{"n_layer": 12, "rope_base": 10000.0, "tie_embeddings": false, "init_std_o": 0.0, "init_std_down": 0.0, "decay_fraction": 0.283, "decay_shape": "linear"}
Each number is 200 + 40 x the weight over the matrix's rms, rounded and kept within 0 to 999. Layers, rows and columns count from 0.

# layer 7 MLP up, 640x160, rms 0.278, rows 379-400, columns 0-159
145,251,204,211,242,178,148,248,220,179,175,243,138,221,251,189,169,169,149,266,129,184,155,231,217,140,240,188,204,194,233,154,164,148,269,149,162,219,143,199,175,222,301,174,150,162,200,213,163,189,174,232,172,198,171,160,260,151,145,189,247,222,167,168,173,192,179,217,209,199,227,165,178,276,277,169,219,213,181,138,161,201,250,181,216,213,192,197,275,199,240,179,150,178,220,256,253,139,204,194,223,244,206,190,218,160,239,219,183,206,208,272,221,201,209,198,138,223,224,219,243,253,186,219,199,158,254,254,254,204,186,182,211,188,232,246,243,191,242,178,264,192,186,161,249,123,226,205,213,220,216,198,185,135,227,164,123,157,201,151
173,211,238,164,168,217,229,279,256,209,180,191,177,191,229,211,265,195,242,135,209,180,209,194,194,235,224,214,193,268,217,207,140,180,208,240,272,195,248,91,229,183,255,241,211,197,236,177,218,238,169,199,158,203,187,218,174,197,204,213,152,260,134,177,222,198,206,219,195,63,167,174,180,273,233,183,172,143,154,239,193,215,228,219,212,243,249,181,125,235,206,152,233,240,225,201,188,158,197,263,191,166,236,177,194,276,190,264,206,229,285,209,219,281,224,183,190,209,212,271,194,207,173,205,169,226,192,208,263,161,160,189,223,157,180,156,201,201,197,248,178,208,200,204,226,233,197,206,126,182,211,245,205,234,184,168,195,204,212,132
117,215,206,208,211,180,198,180,203,184,214,234,191,173,196,166,243,211,217,203,201,188,200,302,243,215,183,157,179,204,228,147,161,250,194,221,169,235,205,144,171,274,175,198,166,246,212,233,247,220,211,163,237,171,269,60,244,210,141,171,241,225,261,187,184,179,191,223,193,198,167,237,225,183,112,200,159,210,186,195,143,275,169,255,232,163,243,175,160,225,267,268,200,164,223,225,184,228,223,196,240,166,309,187,245,227,211,161,147,226,143,190,301,269,184,134,262,221,176,177,173,91,189,230,238,195,213,231,156,170,197,235,174,265,169,178,194,203,139,223,260,199,143,109,161,196,181,131,198,139,218,109,236,232,215,161,241,222,126,189
175,192,153,166,236,253,209,164,262,169,191,202,206,158,232,301,138,205,176,76,228,283,143,217,195,198,184,202,204,259,160,187,220,239,207,237,172,210,236,180,265,192,163,233,184,214,198,158,336,162,216,234,173,206,160,159,150,187,157,169,234,247,211,148,248,239,104,160,221,138,181,173,205,141,175,249,207,211,156,170,267,136,121,192,179,212,198,220,299,113,193,106,206,214,132,194,185,171,222,187,174,157,198,196,142,171,228,168,133,187,251,176,113,165,207,207,268,133,183,238,230,119,178,248,171,183,242,204,165,226,189,225,196,247,164,187,255,188,132,230,220,238,208,275,264,180,111,278,178,247,230,275,146,166,215,215,209,223,191,191
184,226,236,276,210,178,234,194,112,210,259,257,131,161,168,152,194,191,163,189,167,237,200,206,189,170,247,232,159,140,215,150,199,199,147,199,233,136,136,152,180,224,166,181,187,139,203,184,165,278,120,236,237,214,163,179,199,217,124,276,215,234,193,220,185,200,206,193,158,246,230,203,193,226,326,120,149,264,192,161,214,180,187,213,234,212,247,230,197,259,228,91,184,243,190,169,176,185,229,209,213,168,185,198,244,226,232,172,215,166,196,279,180,183,231,225,174,202,185,237,233,89,202,124,163,244,237,174,262,208,160,234,230,253,243,121,229,170,258,184,220,109,164,217,185,196,155,252,137,224,99,218,205,149,212,175,246,241,261,264
221,186,253,257,204,184,166,211,184,202,228,226,119,206,186,177,202,186,151,224,173,252,213,107,155,252,172,257,167,247,177,182,141,211,169,226,196,151,251,187,200,238,251,178,267,179,129,261,280,177,175,240,159,154,145,239,153,246,165,143,161,239,217,207,218,117,191,184,221,190,162,188,228,181,155,267,232,191,176,169,194,232,259,230,159,174,196,195,232,236,233,195,239,203,210,244,207,263,195,161,143,280,179,214,160,152,191,167,209,167,251,212,169,176,183,158,213,212,183,242,214,212,243,247,173,141,168,147,170,210,226,176,169,232,147,121,189,265,168,192,201,173,220,203,183,186,234,140,237,235,154,129,141,199,233,241,259,165,257,200
205,176,260,169,192,274,168,204,192,233,207,238,185,198,155,136,157,226,186,245,229,133,179,168,198,262,222,197,167,219,172,235,257,285,169,178,160,268,194,229,168,195,123,216,210,268,233,132,153,221,226,196,217,218,198,202,248,215,158,249,191,239,245,256,199,178,231,211,102,202,171,171,180,199,220,274,232,162,177,191,121,210,242,245,192,160,162,236,257,184,185,213,214,244,153,223,262,209,186,184,160,241,214,204,219,191,180,176,241,151,215,173,206,268,249,229,236,92,138,225,228,173,245,194,209,151,280,159,244,165,225,197,270,247,280,201,137,263,249,202,190,213,205,204,177,173,216,138,246,243,252,149,239,230,192,230,159,215,209,153
176,209,236,196,215,230,184,195,242,224,159,208,235,232,159,206,180,210,207,222,275,192,240,244,245,163,256,192,199,226,214,198,134,165,239,224,181,248,153,234,178,232,192,211,253,281,177,199,174,196,181,215,205,187,195,234,293,223,159,168,192,145,114,186,145,190,272,186,178,259,101,154,245,185,227,142,217,249,246,182,177,237,216,139,191,236,195,197,187,188,178,144,180,244,214,247,169,226,160,248,157,231,219,194,178,205,143,242,181,193,170,189,142,203,192,229,187,175,174,191,176,171,126,120,260,228,163,207,249,133,155,194,189,185,265,165,95,210,188,174,203,109,201,205,192,130,193,205,220,236,182,172,234,223,202,180,205,227,185,209
191,118,167,204,217,218,214,205,197,153,153,246,194,141,138,221,244,162,191,46,74,213,238,208,194,220,245,235,101,226,172,178,212,124,163,165,140,193,276,185,230,256,237,220,158,107,228,165,142,172,192,287,191,154,207,296,279,199,197,159,110,238,240,239,220,250,104,91,202,191,140,243,256,147,180,126,248,177,191,246,184,192,142,246,129,162,164,172,248,199,247,245,207,186,165,177,255,182,300,184,182,208,241,203,223,262,178,225,202,177,247,140,241,103,264,230,168,200,252,175,213,178,174,203,248,196,231,170,134,174,218,258,176,189,173,182,171,291,181,137,226,221,82,194,213,181,255,212,221,241,203,253,210,202,146,214,104,174,171,138
182,157,226,199,325,158,182,183,261,210,186,240,143,185,237,218,231,224,165,163,350,165,232,211,182,142,156,275,175,161,231,217,272,188,136,148,199,193,225,229,191,208,191,336,257,171,229,282,246,255,222,170,182,233,134,226,209,210,185,211,238,177,197,189,211,244,194,194,204,195,218,301,155,183,173,214,196,210,236,242,170,203,211,222,201,221,199,183,230,210,152,251,114,220,136,288,255,151,252,197,234,231,186,114,165,246,127,198,208,264,201,328,158,211,169,205,148,190,225,139,180,278,114,268,155,114,201,238,240,213,208,144,191,230,220,157,161,186,187,163,230,157,176,140,235,210,191,251,177,274,225,183,182,181,207,174,232,134,211,244
237,223,211,141,178,219,168,252,214,284,210,226,181,233,235,204,248,212,241,220,102,250,224,266,236,114,198,212,158,207,177,262,179,156,230,171,169,219,268,186,180,243,160,265,242,192,182,183,199,99,235,283,175,213,206,203,153,255,277,178,207,269,123,215,200,224,256,242,200,216,181,137,170,296,151,202,218,215,181,160,138,236,181,217,153,192,217,248,256,199,189,229,221,222,269,267,227,137,195,167,127,246,226,189,202,193,228,293,206,160,148,183,220,259,244,235,180,130,281,171,223,206,228,220,184,152,233,265,176,196,208,188,184,169,158,177,190,202,156,226,279,254,186,172,211,187,198,235,225,176,157,254,213,168,224,213,246,149,253,162
215,289,176,114,183,219,216,179,221,220,236,205,133,150,191,240,136,216,172,261,196,152,242,235,179,184,163,188,143,158,186,190,236,292,244,242,149,233,296,213,216,235,217,172,231,247,222,150,140,210,139,176,259,209,202,187,137,256,213,211,227,148,210,204,221,141,236,190,228,268,177,162,223,165,206,229,115,267,200,202,156,193,191,205,186,231,225,136,252,104,269,212,177,94,218,229,183,197,242,215,215,189,270,169,233,258,232,150,234,189,135,254,183,167,249,200,266,231,216,191,208,245,264,206,155,238,201,189,193,179,175,162,236,137,163,201,160,137,192,225,224,180,187,217,102,202,185,178,162,201,169,258,234,102,120,227,199,158,231,170
123,212,156,109,261,152,214,161,214,219,195,197,238,149,172,246,185,244,202,211,250,190,271,235,217,260,158,220,203,132,234,204,201,216,186,187,184,224,261,263,264,172,188,172,237,187,264,169,142,257,207,218,188,186,185,225,124,196,185,146,238,217,262,234,222,196,126,120,266,182,169,196,218,131,219,228,167,217,194,287,250,211,231,206,284,195,221,194,255,202,243,175,122,215,245,244,274,229,154,150,216,134,122,133,152,237,168,174,131,184,160,228,137,161,167,255,162,198,204,350,220,162,212,180,191,236,220,145,231,178,214,244,285,194,135,181,182,267,219,117,141,195,125,213,179,195,233,184,178,211,255,148,135,250,209,205,135,202,134,222
223,271,254,137,182,215,343,282,237,182,192,202,167,283,128,239,208,206,168,185,161,189,251,185,182,147,243,146,238,238,199,140,132,228,198,171,221,149,182,198,196,168,207,218,141,272,278,181,161,237,130,126,245,191,161,279,253,181,216,136,187,214,192,186,209,301,132,230,162,111,160,167,140,138,238,162,123,197,176,158,166,260,92,130,188,148,238,125,188,156,234,192,270,131,208,198,253,218,166,265,190,300,174,160,230,163,144,234,268,200,210,207,152,241,237,241,225,186,217,229,237,241,189,171,147,140,171,251,209,188,162,149,263,213,181,172,182,181,213,152,145,256,175,203,130,183,194,231,183,204,245,138,161,225,171,207,204,179,146,168
209,201,129,269,212,208,147,178,218,235,213,276,235,203,186,212,217,191,220,244,162,169,294,205,177,145,160,202,177,259,159,192,256,160,225,185,127,239,222,202,159,250,201,183,179,212,162,204,152,164,224,253,204,150,247,160,238,197,147,219,219,197,228,177,188,252,226,213,185,190,202,213,200,203,109,242,229,154,181,155,220,162,183,217,157,186,168,180,210,214,219,144,211,168,216,240,182,196,164,225,206,172,262,210,191,194,165,223,162,189,214,208,180,157,240,206,142,181,170,185,167,207,165,228,205,208,207,178,241,191,258,178,76,192,133,223,203,236,205,246,216,183,182,199,109,186,225,246,212,136,202,206,172,225,231,155,198,189,162,221
204,197,232,210,188,266,149,159,119,195,196,252,154,179,206,211,207,174,192,141,149,235,202,241,196,170,160,245,214,142,136,113,220,236,160,196,242,170,229,162,254,242,243,166,201,174,225,192,215,201,188,145,215,223,209,209,269,212,184,285,230,171,263,176,223,143,192,169,217,171,178,181,240,217,158,158,194,173,230,145,150,112,203,216,159,265,214,175,176,137,148,155,209,212,161,240,221,218,154,219,148,255,261,264,245,226,185,202,196,210,242,125,137,203,179,219,168,196,189,170,248,159,202,248,274,214,222,216,222,84,72,210,248,141,197,277,194,197,255,212,248,242,225,137,266,201,184,195,279,229,209,169,185,177,192,248,217,177,242,180
261,227,163,167,192,137,248,312,192,176,115,260,291,166,237,245,181,223,267,145,212,160,197,239,235,231,155,215,272,183,263,217,287,236,232,216,179,256,233,218,298,169,200,208,167,155,214,220,219,307,185,272,150,213,147,183,100,214,156,176,220,174,175,216,254,188,214,163,221,298,205,155,173,213,195,183,226,160,218,187,229,234,199,184,165,219,155,216,185,192,126,181,231,246,190,142,173,204,229,287,208,253,204,185,199,139,222,200,246,182,184,228,217,229,151,209,203,206,210,209,201,233,183,238,101,207,174,201,210,232,200,163,222,195,225,144,180,248,194,222,207,161,181,235,162,168,190,147,169,159,206,198,187,143,167,123,187,185,213,240
169,210,185,226,185,168,284,249,197,178,246,182,168,181,200,210,285,276,121,165,185,177,244,275,187,180,226,188,201,261,126,148,251,182,144,193,217,188,182,203,114,256,218,195,211,240,188,194,267,148,213,282,208,241,187,144,210,211,204,295,188,171,181,216,168,208,230,147,256,219,230,283,242,146,145,151,162,203,214,206,219,186,201,222,217,98,194,200,195,188,247,168,232,153,149,201,211,156,202,168,124,142,201,253,203,192,215,236,225,250,138,143,202,218,192,192,185,275,154,241,263,162,245,271,246,202,217,180,168,220,177,219,194,286,185,180,201,221,242,99,146,151,220,192,134,106,246,197,227,237,234,113,190,146,174,157,179,163,223,218
241,151,179,188,241,196,168,108,149,208,243,201,187,207,211,220,258,180,172,186,204,212,212,149,187,201,211,200,244,192,161,242,204,97,205,211,180,200,196,208,195,215,185,159,152,186,191,197,120,251,286,274,246,226,141,225,199,245,187,167,171,205,261,205,169,191,237,104,193,170,181,217,187,169,214,233,225,268,164,234,242,181,214,217,127,270,243,188,228,245,138,199,191,171,203,213,240,197,146,266,180,201,207,232,189,241,183,245,167,282,172,233,140,264,157,196,140,132,180,177,154,148,241,191,165,160,285,144,173,195,92,228,290,165,131,208,252,227,221,260,155,151,159,192,132,144,254,242,166,157,149,132,249,214,173,115,188,118,195,183
197,246,221,178,232,177,191,230,181,279,204,253,218,197,176,230,195,250,165,173,321,145,216,214,218,167,175,179,220,205,190,243,239,212,232,196,204,89,249,175,258,238,210,197,169,257,223,244,251,197,224,181,218,174,248,266,256,187,178,179,220,214,167,183,215,169,173,211,215,217,229,219,238,204,240,211,237,185,231,188,206,146,161,172,278,239,223,202,218,205,181,202,250,233,213,215,236,157,131,151,234,237,229,209,219,212,199,170,177,123,199,169,241,239,212,233,158,213,182,198,228,191,189,179,189,219,225,160,141,269,68,163,253,194,238,231,131,149,148,207,203,168,175,141,191,213,248,136,163,190,127,181,259,179,161,250,222,201,212,115
225,173,190,203,210,248,239,238,221,269,221,193,211,116,196,180,217,159,237,205,228,234,146,161,187,191,248,210,191,210,277,165,171,253,245,123,192,227,217,177,222,230,198,172,186,183,193,224,249,170,184,207,150,243,223,176,159,214,187,225,186,162,192,190,158,189,230,178,221,210,228,131,182,155,154,178,158,284,191,207,192,203,207,117,288,228,224,282,193,98,191,187,138,223,67,223,215,229,196,251,165,237,173,239,270,190,167,187,240,165,221,102,117,151,186,187,241,236,189,233,218,154,183,226,192,210,213,173,159,195,197,274,219,226,189,144,242,241,187,192,167,215,223,165,220,156,231,178,220,194,199,223,222,258,221,199,243,151,148,171
214,303,195,203,221,222,170,202,85,110,175,197,182,132,228,186,186,221,199,254,249,294,179,136,240,159,223,246,274,218,165,211,222,250,265,189,202,211,252,124,132,212,301,141,195,184,194,313,227,160,156,236,211,197,265,276,195,244,226,166,173,242,174,217,187,168,195,129,147,166,151,211,201,253,220,193,159,192,162,206,180,140,138,280,232,202,243,172,213,225,130,144,198,223,128,247,221,263,238,137,155,212,248,184,140,239,195,222,230,221,245,185,286,177,146,142,168,165,171,177,158,101,276,234,271,212,172,210,137,181,209,164,207,123,141,203,158,174,202,241,209,215,203,280,135,139,168,200,175,210,134,158,175,195,260,198,164,224,224,192
# layer 7 MLP down (transposed), 640x160, rms 0.298, rows 379-400, columns 0-159
149,213,137,184,238,167,142,109,212,156,181,225,247,241,193,173,203,188,145,216,210,249,219,209,224,207,204,138,206,234,121,266,207,217,139,207,213,176,245,228,150,149,136,190,198,221,248,179,233,256,187,196,162,232,218,166,262,179,191,177,279,184,255,178,198,234,195,253,176,211,174,157,256,190,279,153,278,217,179,246,139,176,269,124,265,197,191,146,187,221,224,207,175,210,212,168,224,150,250,151,246,177,245,179,232,200,257,235,179,201,237,217,231,214,189,244,188,206,233,234,238,184,208,193,156,201,138,221,204,144,172,168,256,258,153,245,224,184,231,138,204,189,208,230,210,212,161,203,227,207,144,287,174,205,212,183,182,297,184,210
161,200,233,173,241,159,203,172,203,193,192,152,200,248,130,294,180,161,162,217,198,206,174,241,168,201,191,168,212,144,99,175,236,178,200,220,144,151,102,282,161,177,235,216,245,143,268,184,190,178,227,240,205,153,241,182,196,217,217,229,251,153,196,209,224,267,183,165,153,139,188,211,223,108,154,235,181,258,226,261,219,219,223,136,266,215,161,207,155,182,214,145,201,201,237,186,174,126,239,295,216,270,199,150,224,129,195,252,214,124,196,225,214,163,156,190,244,137,231,190,180,179,183,202,247,197,229,224,160,239,176,211,174,178,259,230,175,208,196,241,267,205,190,230,144,217,193,149,177,205,152,261,222,184,183,255,234,198,142,230
201,222,199,149,197,218,149,101,219,251,140,203,248,146,168,246,200,185,180,206,262,184,214,187,192,147,178,172,210,195,156,139,208,164,248,206,112,189,233,175,187,150,163,252,267,189,275,180,237,230,186,237,207,243,173,263,199,153,218,118,172,200,149,151,273,274,225,139,229,162,265,209,246,243,263,202,195,264,215,211,197,268,253,208,191,225,185,181,263,205,246,169,196,243,188,95,154,124,187,138,143,183,288,167,181,163,211,166,153,208,218,215,245,162,214,276,156,168,193,262,213,157,210,219,279,239,234,224,217,220,186,192,204,202,206,256,198,201,243,173,236,144,244,201,265,224,167,150,183,223,172,264,214,104,273,194,160,295,176,233
222,171,184,183,205,186,252,223,207,148,163,288,123,215,300,159,215,203,163,155,253,284,215,226,217,201,164,190,262,210,163,227,221,163,209,167,132,225,229,256,194,189,131,147,179,209,222,127,289,152,184,172,201,234,165,206,189,158,169,178,239,183,264,205,231,177,193,232,274,145,179,143,217,184,149,171,195,237,178,220,310,167,148,227,204,206,171,243,261,137,173,187,254,194,136,230,202,199,246,230,267,127,196,253,222,214,285,229,221,177,180,222,245,219,168,142,263,207,183,197,249,155,214,190,198,148,227,194,285,171,268,189,181,241,178,180,184,197,263,209,210,211,173,280,214,266,119,278,192,173,177,165,226,168,140,190,191,300,213,216
130,231,189,176,244,191,216,175,140,221,241,205,209,189,228,148,221,229,221,133,144,223,183,226,219,168,277,246,227,157,181,144,180,180,143,171,191,185,244,188,153,206,234,237,171,209,215,203,172,231,157,231,244,228,193,260,252,148,181,246,227,234,95,236,243,214,195,195,194,202,238,208,180,165,194,198,165,217,190,206,189,134,176,103,174,250,268,374,138,146,121,156,202,200,258,137,186,218,237,188,190,202,243,181,178,161,237,158,213,279,129,153,161,162,276,158,184,196,188,285,251,138,226,191,168,108,184,259,231,201,278,276,279,233,254,186,208,208,210,232,261,164,197,204,257,156,225,172,197,194,165,256,139,195,162,217,189,172,250,234
194,249,253,221,214,251,165,289,142,248,175,179,224,205,189,177,185,205,198,223,242,244,212,207,172,238,192,204,262,224,217,214,152,185,180,170,206,186,219,162,153,173,153,126,188,222,195,265,143,185,161,89,186,203,218,223,227,212,271,160,120,158,168,231,191,200,246,257,193,217,263,158,182,164,216,175,212,171,211,180,163,172,204,158,226,215,202,157,199,191,152,219,243,236,234,110,159,212,217,216,252,181,182,203,172,194,240,222,178,176,186,187,232,233,170,201,200,205,148,203,197,188,217,178,160,195,246,144,194,188,228,170,248,232,190,168,244,261,207,217,285,230,164,247,203,224,216,194,209,196,147,190,172,200,200,245,252,212,225,129
180,221,173,178,205,215,197,201,226,148,168,207,277,262,188,185,181,139,253,212,214,186,242,239,214,225,212,244,185,187,223,212,187,246,208,240,253,186,231,139,143,214,181,179,220,302,217,176,211,217,187,198,211,262,187,200,223,126,187,136,167,248,211,162,166,256,274,132,277,197,202,199,213,116,139,204,212,181,175,244,162,205,213,164,221,147,198,238,206,151,205,178,218,170,158,203,211,144,219,185,224,210,260,213,193,190,241,145,234,178,187,210,193,186,194,193,228,215,247,215,250,205,199,184,237,200,114,223,219,195,175,168,216,256,201,175,202,233,147,181,134,171,200,231,208,201,168,259,285,131,153,288,234,219,141,216,186,274,104,221
199,191,233,200,229,140,213,220,164,221,198,227,207,206,232,183,181,222,187,157,169,160,171,170,206,203,147,201,202,185,178,196,231,252,140,239,186,198,178,187,162,196,198,192,216,156,205,146,206,198,185,280,119,211,173,199,161,184,175,210,190,218,240,193,211,214,216,232,166,146,217,230,171,156,195,256,201,249,163,199,215,192,239,218,227,180,289,194,194,214,234,176,192,180,221,146,199,190,205,163,297,195,247,208,228,203,229,153,209,173,186,229,197,214,237,124,203,165,186,237,244,220,219,253,171,207,245,209,194,228,183,220,304,155,166,162,189,187,141,203,176,194,139,236,222,226,228,238,171,219,192,182,165,199,205,193,204,293,201,178
192,114,207,291,156,203,148,154,173,191,156,276,242,288,192,202,160,185,111,135,173,287,228,221,194,180,201,150,247,255,216,209,225,245,215,162,183,183,279,220,248,209,195,237,270,174,226,82,132,141,216,177,149,199,240,224,264,211,158,229,154,198,200,177,245,208,113,185,226,181,144,256,319,262,169,228,168,225,227,254,215,210,172,237,183,192,255,212,159,170,256,118,186,133,167,152,249,229,245,184,59,164,186,175,196,133,194,249,236,226,250,181,222,179,204,191,165,191,176,203,234,132,169,190,174,148,176,175,205,282,173,215,129,153,177,201,231,306,221,265,201,242,229,172,152,130,178,335,129,187,179,236,218,200,167,187,157,145,85,175
227,193,293,295,174,195,207,249,217,242,206,214,180,221,154,205,183,279,145,229,194,185,155,206,191,166,135,214,139,112,188,225,274,133,249,136,198,223,233,236,191,205,217,216,232,178,124,252,195,221,208,135,232,244,245,197,151,149,191,191,204,219,140,262,255,247,255,225,180,199,189,211,205,148,194,183,193,177,226,148,179,201,234,181,139,243,164,196,237,201,226,228,214,191,159,272,214,151,132,150,234,183,104,205,212,218,173,147,223,248,166,161,178,170,191,168,180,232,210,159,224,229,161,253,179,188,119,308,214,225,244,169,192,183,260,236,228,157,241,258,263,242,197,132,200,163,215,198,148,211,305,192,153,191,140,215,258,147,173,209
193,214,177,241,240,168,156,195,222,207,201,245,257,217,214,241,188,189,182,287,243,160,188,159,118,142,228,254,192,213,205,170,174,198,143,181,228,292,265,141,219,207,228,178,142,168,181,210,217,285,190,269,183,151,198,251,242,212,195,282,205,210,191,286,260,143,174,202,177,188,245,180,203,232,181,190,176,246,246,220,207,314,186,281,177,235,204,215,148,210,225,260,199,252,212,182,240,182,185,242,187,254,220,208,167,166,163,232,201,187,122,186,189,196,149,182,124,166,199,280,207,215,211,172,193,210,125,229,220,217,215,170,220,233,199,221,212,202,212,119,181,205,182,307,195,294,204,144,147,226,213,201,190,271,170,196,249,207,191,201
231,166,162,227,113,241,200,209,258,275,229,171,161,206,248,191,220,255,181,203,245,168,217,250,223,255,173,162,161,221,213,229,186,255,241,204,194,189,184,214,167,206,267,113,213,259,243,178,144,164,210,181,248,242,217,174,141,203,214,187,217,177,211,197,137,199,186,169,167,247,192,155,212,142,171,169,184,211,124,161,184,209,152,227,108,181,227,137,214,218,190,147,252,221,158,278,238,228,217,325,134,194,182,195,202,241,151,278,163,221,207,123,202,190,162,212,192,221,195,181,203,282,184,206,217,124,214,155,242,216,187,264,162,186,209,198,251,198,110,159,237,192,174,189,149,242,246,246,185,241,210,258,146,179,143,199,188,188,106,184
179,145,141,209,200,155,220,232,287,170,203,122,253,112,175,226,175,179,185,229,185,207,198,213,327,194,197,266,189,231,217,192,263,272,220,213,138,136,243,230,263,226,164,220,251,91,177,172,251,176,274,279,264,130,187,231,246,294,174,145,301,237,262,56,203,217,161,154,210,284,163,226,252,166,190,143,192,192,202,258,219,206,207,129,175,223,193,234,229,203,253,196,142,176,199,304,152,210,111,233,210,203,195,198,202,171,202,165,112,159,103,169,197,165,143,188,113,222,256,221,201,200,190,260,189,216,179,201,232,180,260,287,171,164,209,189,173,267,199,225,123,165,113,201,162,280,227,153,188,208,203,138,222,242,287,183,263,179,169,189
189,86,180,195,161,187,180,196,196,203,133,222,233,168,156,220,239,140,123,195,187,148,233,200,167,176,213,202,217,275,218,180,176,202,186,171,205,216,228,252,174,124,232,183,218,213,197,191,212,212,122,196,193,180,224,205,217,124,203,171,214,189,167,266,146,183,224,193,216,263,197,179,216,142,288,217,214,207,205,241,139,203,221,156,214,263,196,218,147,115,129,170,201,154,113,163,256,241,184,135,186,236,266,208,248,264,235,137,281,148,210,220,262,241,168,193,105,83,192,204,241,249,199,171,243,157,142,164,200,164,287,198,207,156,182,194,191,98,246,167,196,245,194,259,256,159,214,185,244,245,206,230,269,225,261,170,198,284,207,273
174,247,194,233,175,216,186,176,250,248,221,264,187,214,161,217,273,224,195,184,216,235,167,246,189,213,161,204,152,168,225,164,146,189,188,125,159,182,197,229,180,194,202,209,193,193,262,208,188,214,174,153,208,240,179,193,262,228,175,201,235,125,154,146,242,216,215,184,256,256,249,186,216,210,206,195,190,235,167,200,133,137,158,206,187,145,148,221,232,191,222,205,215,324,105,196,229,186,162,175,169,215,206,160,204,173,207,238,204,211,243,213,222,206,164,157,246,156,217,248,219,199,188,270,207,224,248,97,328,187,236,190,149,196,223,219,236,193,221,174,194,198,167,140,216,214,199,211,203,247,234,138,173,175,167,198,247,256,181,244
245,185,261,180,208,247,191,224,184,169,221,198,172,231,192,183,185,262,192,244,164,213,233,254,195,228,261,209,210,145,105,145,209,263,248,212,246,141,155,163,243,131,167,198,271,249,175,294,212,177,183,214,203,163,203,158,220,104,233,289,139,251,209,284,269,136,296,185,236,190,235,207,256,187,254,247,208,224,329,230,226,160,204,167,216,170,150,205,154,189,188,180,236,218,180,201,212,179,215,203,214,198,192,171,224,177,139,196,204,222,114,178,171,250,215,175,150,306,228,207,143,210,143,243,225,218,151,240,174,190,177,100,248,194,220,224,187,177,241,187,132,228,267,201,172,249,156,159,252,192,209,230,177,224,176,237,219,150,232,192
164,174,242,236,206,237,136,43,190,239,249,172,115,234,178,141,215,147,148,208,203,193,221,160,194,200,224,173,152,220,222,125,142,206,189,204,204,77,88,229,154,252,200,156,155,291,213,190,178,62,206,168,218,208,254,249,299,198,254,231,222,163,215,182,185,192,150,227,150,116,182,285,199,215,243,208,177,249,179,205,174,210,253,194,223,189,247,146,236,197,242,204,185,187,232,257,191,153,199,160,206,147,246,135,186,293,130,188,166,238,229,191,198,155,232,198,171,189,208,118,218,163,235,157,296,245,232,139,172,170,189,182,132,158,193,274,239,201,195,139,188,258,237,124,257,230,223,241,202,258,205,113,256,145,226,238,214,269,159,172
213,230,153,246,226,169,227,306,234,271,225,289,191,175,182,258,245,230,226,215,197,236,231,179,148,234,304,166,125,236,98,149,217,190,176,173,182,287,239,277,201,239,157,122,143,232,200,230,203,291,159,102,266,134,188,197,161,181,168,185,119,190,142,198,221,192,183,153,223,109,260,275,132,214,171,208,224,174,164,199,174,196,144,179,283,194,133,178,104,210,246,201,204,202,211,176,232,276,290,199,226,288,314,228,185,220,244,175,234,211,208,229,217,200,196,187,216,265,164,228,245,163,226,196,228,215,158,168,136,194,187,307,201,211,219,133,159,189,201,188,270,212,222,97,193,242,219,132,220,186,241,202,169,177,154,129,215,256,285,188
196,153,193,194,171,165,102,173,214,247,208,151,283,243,206,303,162,202,232,164,239,160,256,211,205,194,260,187,292,168,180,195,190,196,185,207,172,246,164,247,201,211,153,192,172,291,158,215,221,250,220,196,168,169,137,184,147,221,211,213,179,243,176,175,211,256,204,229,219,176,223,223,245,219,291,229,203,215,264,201,252,211,133,172,196,173,248,205,216,244,178,234,255,204,181,258,188,197,201,270,178,234,260,288,215,126,211,153,139,265,203,203,226,279,211,159,199,159,195,107,177,221,204,199,169,232,183,195,164,130,206,189,227,180,213,284,252,161,238,212,160,195,185,303,179,231,280,149,104,176,106,184,261,237,138,214,190,117,168,284
230,125,220,195,173,217,227,176,258,98,145,205,193,190,208,167,215,157,204,176,182,306,186,206,154,247,217,242,189,171,193,219,126,125,158,222,114,234,190,231,190,165,204,176,156,159,193,121,206,181,196,234,164,280,175,163,150,276,189,228,154,190,219,245,160,164,193,187,215,247,131,174,131,241,137,197,155,239,152,173,139,252,190,222,133,156,238,203,213,187,183,235,135,184,191,220,187,298,300,231,117,150,242,231,180,196,189,201,267,256,243,192,146,181,183,143,254,209,177,211,166,153,196,189,186,172,148,195,278,178,277,231,202,171,209,160,249,256,247,154,173,243,200,253,186,238,173,281,234,160,273,247,123,189,223,128,194,204,138,239
163,236,186,245,174,176,235,178,213,176,235,235,209,225,208,200,201,212,145,158,230,218,288,219,203,145,156,273,264,185,207,226,190,227,190,187,281,164,164,221,232,172,173,248,155,245,174,187,174,147,228,170,281,185,201,176,263,168,283,130,196,289,177,203,246,232,117,212,206,219,112,245,215,225,290,242,212,206,246,193,216,209,175,284,187,211,149,182,182,229,226,197,202,167,273,138,184,211,214,162,248,210,120,175,194,148,202,204,149,99,201,218,233,232,175,202,214,226,214,214,198,210,186,221,248,246,183,150,174,232,165,204,249,179,154,235,176,231,163,255,299,176,218,166,233,282,320,166,238,225,248,238,200,177,203,276,205,285,214,208
247,191,169,281,221,243,213,215,176,194,194,173,181,207,189,280,235,113,220,187,226,143,196,210,191,215,208,159,179,118,174,219,204,210,204,239,212,227,141,200,143,179,223,176,201,233,186,230,238,183,219,177,225,152,224,173,258,135,148,137,132,190,186,173,236,201,202,162,209,236,233,233,199,183,210,175,257,171,214,215,243,218,193,228,218,229,100,258,192,197,251,170,203,200,133,115,280,188,193,163,186,155,277,220,174,270,193,207,198,247,189,220,152,177,218,212,178,279,175,131,249,208,320,319,223,229,177,259,184,239,153,152,155,207,208,208,222,121,187,215,180,139,150,160,181,186,204,149,222,228,218,224,230,248,182,214,207,280,295,213